Part of a small language model's weights: 6.17M parameters.
Each number is 128 + 24 x the weight over its row's rms, rounded and kept within 0 to 255. Layers, rows and columns count from 0. The size above them is the row's rms in percent of the matrix's.

# layer 8 attention key, 192x192, rms 0.0801, rows 180-191, columns 0-95
size [107  94 100  94 106  90  93 108  90 104  98 102]
[[142 125 127 128 118 104 178 120 118 120 138 168  97 119 150 140 139 165 132  97 138 108 144 132 124 129 133 184  91 141 136 181  99 108  94 128 155 157 135 133 138 125  96 144 108 120 102 117 122 100 105 132 131 114 176 152  94  87 115 151 136 124 115 114 112 138 138 146 128 170 158 112 136 137  82 139 127 139 142 117  55 110 120 126 126 143 123 138 141 134 115 194 138 119 120 171]
 [121 152 119 135  95 196 126 125 122 129 142 116 160 107 135 135 153 115 147 123 150  85 102  95 165  99  88 135 135 138 135 132 124 104 143 104 114 166  89 121 159 135 117 140 122  77 131 113   0 121 113 125 139 135 158 130  93 127  97 150 159 134 122 110 106  97 119 110 133 145 128 126 140 137 139 160 116 108 127 136 109 145 153  97 138 100 121 136 153 150 127 140 124 146 132 137]
 [104 167 115 128 111 226 127 150 158  88 152 128 116 136 165 148 111  82 118 179 144  76 129 142 126 157  74 136 163 127  92 147 120 132 114 160 164 132  91 154 140 123 115  88 129 120 136 115  45 175 155 145 115 110 121 138 137 129 106 139 155 100 123 125 162  93 118 121 119 137 119 118 158 136 133 125 119 112 118 109 178 107 119 123 179  96 129 129 138 176 139  83 143 132 132 150]
 [140 119 111 167 157  44 126 136  91 155 140 116 149 116 154 135 116 174 122 121 130 121 129 131 117 149 174 136 120 116 139 135 142 185 122 150 113  78 154 162 145 145 130  93 127 153 130 155 234  97 165 145 125 136 156  88 150 126 129 129 124 127 117  91 114 172 117 135  94 138 153 146 121 147 103 121 154 158  85 124 117 126 110  98  97 116 138 142 110 132 149 112 138 137 157 104]
 [118 118 124 131 175 137 134 136 116 140 110 120 134  98 112 153 147 163 146 113 117 117  93 160  96  79 122 123  62 133 126 137 129 151 138  81 108 154 105  88 136 134 149 134 146  95 129  95  78  79 140  80 135 146 141 110 134 172 156 113 139  91 106 128 126  88 141  88 100 146 113 128 131 149 138 147 131 130 132 142  81 142 137 103  67 169 145 165 123 112 115 133 128 119 112 109]
 [114 147 134 119  96 212 132 189 122 104 126 121 144 115 138 139 145  66 119 116 129 143 122 111 138 119 122 108 122 153 100 131 150  94 134  84 151 137 119 138 141 142 131 127 126 108 128 122   0 156 121 132 115 135 123 137 156 136 140 154 146 111 144 134 110  82 116 142 134 146 133 121 156 124 125 140 149 112 142 144 127 121 104 105 136 133 104 113 141 157 122 160 118 120 101 126]
 [124 148 131 117 112 196 105 121 108 115 167 123 122 137 131 138 171 106 142 139 127 122  99 146 152  91 106  98 125 150 115 143 142 114  90 134 100 143  94 126 166 156 116 123 124 112 149 115   0 115 119 107 136 101 124 147 129 171 104 153 170 108 144 104 126  89 135 106 163 143  96 110 152 162 124 147 125 123 146 140 152 114 144 115 136 107 125 126 117 130 114 137 111 139 102 128]
 [147 144 128 150  86  73 136 150 141 122 154  92 109 124 129 123 127 170 126 135 131  92 150 100 125 130 121 153 137 146 120 135 110 116 107 119 110 140 121 116 163 146  76 122  89 139  98 125 184 131 129 113 112 119 107 132 126 129  74 154 115  99 116 121 128 181 146 145 166 103 125 141 148  93 117 142 109 140 138 141 134 111 137 120 134 141 113 128 121 123 120 133 123 114 104 145]
 [130 151 142 148  97 165  91 100 112 119 123 101 128  76 147 115 134  89 141 138 133 154 144 144 164  85  56 107 148 152 131 117  88 144 131 138 113 142 122 127 142 151 124 134 140 118 142 102  45  70 104 120 142  70 131 145 123 173 107 121 164 126 133 135 139  99 118  93 130 166  97 157 149 126 139 121 123 162 119 121 150 118 116 120 205 112 138 107 156  97 105 152 132 165 134 117]
 [155 111 130 112 130 182 126 121 176 136 114 144 131 124 111 160 136  86 110 120 135 113 154 141 146 124  98 109 114  96 116 113 166  99 121 114 138 116 105  89 112 131 134 130 134 116 135 105  56 124 122 127 119 102 118 121 133 144 107 152 126 103 136 150 131 100 165 142 154 131  87 136 182  86 137 151 134 117 157 149 144 120 157 133 117 125 144 112 159 102  91 106 135 113 122 114]
 [140 123 135 117 156 203 155 149 145 127 147 136 138 136 143 144 140 130 149 105 150 138 128 129 131 102 145 153 117 132 142 118 109 134 142 135 148 123  87  92 134 109 115 122 101 106 128  89   0 123 133 103 118 132 151 158 138 145 148 145 157 134 132 120 134  87 113  95  92 115 128 103 107 159 124 138  94 133 167 113 126 144 136  96 113 134 111 115 144 145 110 147 163 101 107 148]
 [126 116 132 107 113  74 125 137 100 139 111 112 134  98 125 138 110 149 118 112 133 115 124 158  83 130 155 130  85 117 139 129 132 165 137 153 105 146 132 145 123 115 136 138 123 144 103 164 253 123  96 118 136 165 106 157 118 109 164 126 144 142 123  82 122 179 132 125 140  93 122 135  75 137 149 123 135 156  94 131 120 154 169 135 114 155 143 132 140 143 123 113 137 130 119 105]]
# layer 8 attention query, 192x192, rms 0.0846, rows 181-191, columns 0-95
size [ 97 101  92 102  87  93 102  89  99  99 107]
[[141 137 100  94 129 122 144 146 117 142 144 149  97 127 154 116 101 124 145 124 100 117 131  67 145 107 132 134 109 151 137 168 123 134 153 134 117 142 126 137 159 160 107 139 135  94 165 123 131 153 173 120  99 108 115 117 144 103 137  92 132 118 139  91 160 114 174 123 160 120  96 122 129 162 123 166 126 144 133 132 143 150 107 107 143 119 133 144  87  66 165 118 118 146 132 156]
 [142 147 125 120 170 130 129 147 134 145 133 105 115 149 143 108 154 124 139  95 139 110 144 180 165 106 106 106 153 135 133 112 150  82 105 124 122 111  86 140 147 145 148 141 150 142 138 155 122 136  97 155 101 113 115 149 169 141 108 139 135 170 124 158 178 131 121 119 155 136 141  50 124 152 127 138  95 151 137  79 164  93 146 145 109 146 116 107 112 147 173  88 163 165  54 147]
 [109 127 164 113 147 146 106 112  93 107 107 117 133 170 119 142 181 149 180  95 130 177  81 139 122 126 121 136 152 141 155 123 159 146 146 128 108 129 161 129 100  88 140 135  96 208 103 111 135 119 156 147 108  89 149 127 140  91 153 112 163 125 140 151  92 137 139  81 102 144 149 131 118 149 147 112 131 120  85 151 148 156 131 128 141 123 175 142 162 102 127 133 110 151 150 122]
 [152 133 129 128 118 128 166 106 125 153  94 105 155 113 116 158 135 152 178 122  89 130 121 127 120 102 149 105 142 164 133 116  86 146 117 139 153  98 156 146 113  93  84 161 116 152 103 149 135 100 146 127 108 125 100 167 161 135 153 106  97 112  87  71 133 117 121 140 156 136 138 153 134 177 122 116 127 160 128 141  80 199 170 128 147 101 123 160 133 116  86 146 161 116 122 121]
 [ 82 119  81 126 133 141 139  97 162 163 116 107  63 116 152 187 119 105 130 132 112 125 154  80 150 140 135 125 156 106 102 152 126 130 124 127 141 144 134 109 144 153 164 134 145  57 147 160 123 119 136 145 150 184 139 103 122 143  80 140 135 121 170 146 149 125 144 123 147 121  68 147 113 116 146 147 124 120 148 161 115 104 117 112 125  86 133 133  83  84 125 113 139 143 122 124]
 [ 93 163 110 113  81  91 155 131 155 148 135 131 129 136 133 144 150  90 146 128 127 125 129 114  99 118 116  79 147 150 142 162 130 141 123 111 128 147 103 185 201 133 161 125 125 117 158 154 120 132 128 108 130 128 133 148 124  76 101 136 136  85 110 130 114 122 114 100 213 140 138 127  86 130 131 137 132 160 100  93 126 145 120  96 101 129 155 113 115 115 114 142 173 139 155 109]
 [113 179  89 128 126 110 144 137 118 128 149 110 106 119 104 122 116 111 132 136  92 155 156 130 122 147 110 139 104 147 162 149 139  94 128  90 147 177 109 140  95 174 126 129  70  77 146 145 141 139 134 139 138 160  89 123 115  90 100 149 130 109 106 114 141 157 123 175 143  65 121 115 123 107 144 164 129 142 134 143 138 130  74 115 106 123 138 150  98 105 111 159 132 168  95 125]
 [165 143 126 104 137 111 133 151  97 121 120 158 160 118 147 121 104 134  82 116  89 130 140 133 170 110  83 133 114 138 144 132 163 151 161 134 159 138 136 170  88 128 133 112 138 129 114 137 132 100 155  87 160 131 111 138 130 137  93 121 142 123  94 132 130 123 125 169 106  94 141  94 146  91 124 138 215 154 124 118 153 123 106 122 161 159 133  81 100 168 109 107 137  74 128 112]
 [155 129 135 108 120 156 112 147 147 106 113 152 166 131  95 145 126  93 101 139 143 151 107 131 140 133 182 109 142 144  90 119 123 154 107 115 111  98 121 131 112  86  98 113 132 115  96 149 122 175 116 145 108 118 126  89 166 142 116 152  89  79  76 183 128  62 132 128 129 142 113 135 139 120 126 112 154  98 156 110 115 124  90 157 107 103  96 132 114 117 101 150 106 160 126 148]
 [176 127 134 180 130 146 121 135 105 146  73 130 119 124 117  97 164 133 162 126  94 106 122 112 116 116 165  77 153 132 173 133 102 100 122 165 160 119 121 114 169 134  83 172  86 134 121 126 120 159 102 102 110 139 135 177 137 100 138 108 135 137 142 121 140 125  71  82 193 141 146 114 142 170 115 114 104 145 149 129  92 150 167 144 156 142 131  92 129 117 146 174 107 152 157 129]
 [103 140 143 178 123 112 111 136 132 148 113  86  94  85 131 111 160 152 136 152 116 146 108 133 116 143 168 100 119 106 108 117 104 113 125 120 149  99 159 160 178 149 123 158 148 141 101 115 144  69 203 124 102 140 140 119 138 144 159 134 117 100 132  72 106 137 118 125 137 148 150 137 146 159 133 154 106 161 121  91 110 131 166 109 139 138 116 125 123 171 126 168 154 121 135 157]]
# layer 8 attention value, 192x192, rms 0.0735, rows 128-132, columns 0-95
size [101  96  96 105 115]
[[132 109 126 104 129 130 128 179 149  69 173 129 152 129 138 108 109 123 150 196 141 147  97 113  97 155 114 133 108 137 145 118 137 140 118 110 107 135 142 125 110 111 127 180 117 127 143 108 122 163 155 136 104 142 127 118 155 141 152 155 104 149 127 107  91 134 124  95 144 131 122 165 162 139 104 154 154 129 162 123 125 132 148 146 144  57  91 136 128 148 151 131 130 150 112  77]
 [155  94 165  99 147 137 155 175 144 102 117 144 134 136 122 111  99 134  94 131 156 134 113 136 156 140 150 109 134 131 140 134 127  85 113 136 117 135 147 142 119 130 103 100 130 142 106 137 126 159 135 134 124 134 112 138 120 170 125 140 109 131 113 145 127 133 107 161  95 128  59 147 109 181  98 141 108 160 149 131 100 141 137 154 110 129  74 102 155 131 114 144 122 148 129 149]
 [ 94 131 135 137 157 124 139 152 136  94 149 134 119 118 159 127 112 123 151 138 157 135 159 102 138 163 139 135 127 138 156 168 144 112  72 163 133 176 148 102 136 148 142 195 179 129 160 150 127 121 125 156  97 131 113 125 103  73 148  97 110 110 105 114 113 135 113 130 163 110 161 142 128 105 105 111 132 150  98 109 101 118 125 124 133 124  96 133  52 160 102 146 107 102 100  96]
 [157 128  92 160 130 134 162  66  88 168 117 135 139 150 168 125 142 155  95  96 176 104 128 150 140 118 148 137 170 114 152 151 131 142  94 146 153 121  96 174 133 133 120 126 114 110  88 123 129  94 130 120 149 102 140 126 113  69  82 164 141 109  64 110 139 124 128 156 137 121 112 105 120 127 133 110 137 104  64 157 150 153 109 152  90 169 125 161 133 100 120 112 125  95 137 146]
 [104 154 150  97 139 132  78  41 117 111 150 109 152 123  91 135 110 155 142 137 107 133 140 145 176 125 136 130 165 150  97 166 126 113 152 134 116 186 125  60  99 137 144  93 155  97 160 148 120 150  87 131 140 122 164 141 134 132 136 174 127 156 145 142 108 138 115 141 147 147 100 122 154 106  88 134 113 108 149 104  75 172 145 120  92 152  92 145 117 104  94  91 105 177 109  95]]
# layer 8 attention output (transposed), 192x192, rms 0.0726, rows 128-132, columns 0-95
size [ 99  98  91 106 121]
[[128 138 149 155  89 152 130  95 111 117 161 136 147 158 140 145 137 110 140  95 108 137  92 169 146  74 147 152 150 101 171 118 130 120 107 122 146 185 124 124  88 120 131  86 103 133 141 166 145 100 108  98 127 129 145 162 112 149 115 116 161  90 130 159 163 159 113 142 127  76 113 124 137  55 135  82 134 114 106 120 172 105 100 138 125 168 105 108 100 159 127 112 138 132 116 133]
 [ 86 106 118 126 180 104 139 118 143 142 130 153 140 112 165 127 143 110  85  84 154 169 129 155 152 127 118 170 146  72 123 137 114 170 104 108 139 105 131 137 135 101 142 151 109 130 145 117 154 123  98  75 147 133 142 125 141 148 148 118 132 152 102 124 163 143 130  94 105 107 160  88 121  88 110  96  93  76 132 103 121 130 115 166 143 142 142 133 140 142 134  78 113 152 133  78]
 [124 106 132 171 127 215 122 139  92 112 103 127 142 112  96 127 127 120 178  72 135 115 105 165 151 133 161 153 126 111 133 130 151 141 136 137 129 120 147 137 128 120 142 128 128 159 170 127  95 145 141  82 140  93 136  86  97 179 117 127 124 113 176 145 152 116 129 127 113  87  95 145 146 116 143  71 194 118 101 135 122 142 150 132 127 135 121 133 121 117 137 145 109 119 108  97]
 [145 105 132 144 138 109  89 163 170 144 108 136 100  96 124 111 102 103 153 127 149 125 163 114 137 136 108  95 107 146 155 155 104 147 150 114  91 113 141  83 148 137 101 147 164 145 162 118 124 151 136 138 107  90 101 118 145 167 138 127 137 176 146 141 162 116 147 155 135 152 145 130 114 144 125 119 137 108 183 136  79 141 175  80 112  96 138 147 144 100 158 139 109 125 119 143]
 [104 151 110 110 124 118 137 118 116 160 108 156 146 110 136 176 141  90 156 148 115 119 149 101 168 115 126 160 149 110  82 118 107 152  98 155 116 152 115 154 113 150  97 114 133 131 148  57 129 123 120 118 151 102 152 137  85 142 128  83 138 152 104 125 100  98 172 117 117 132 118 164 126 135 145 146 109 166 135 131 124 142  90 142 128 138 125 146 130 128 132 161 140 129 106 132]]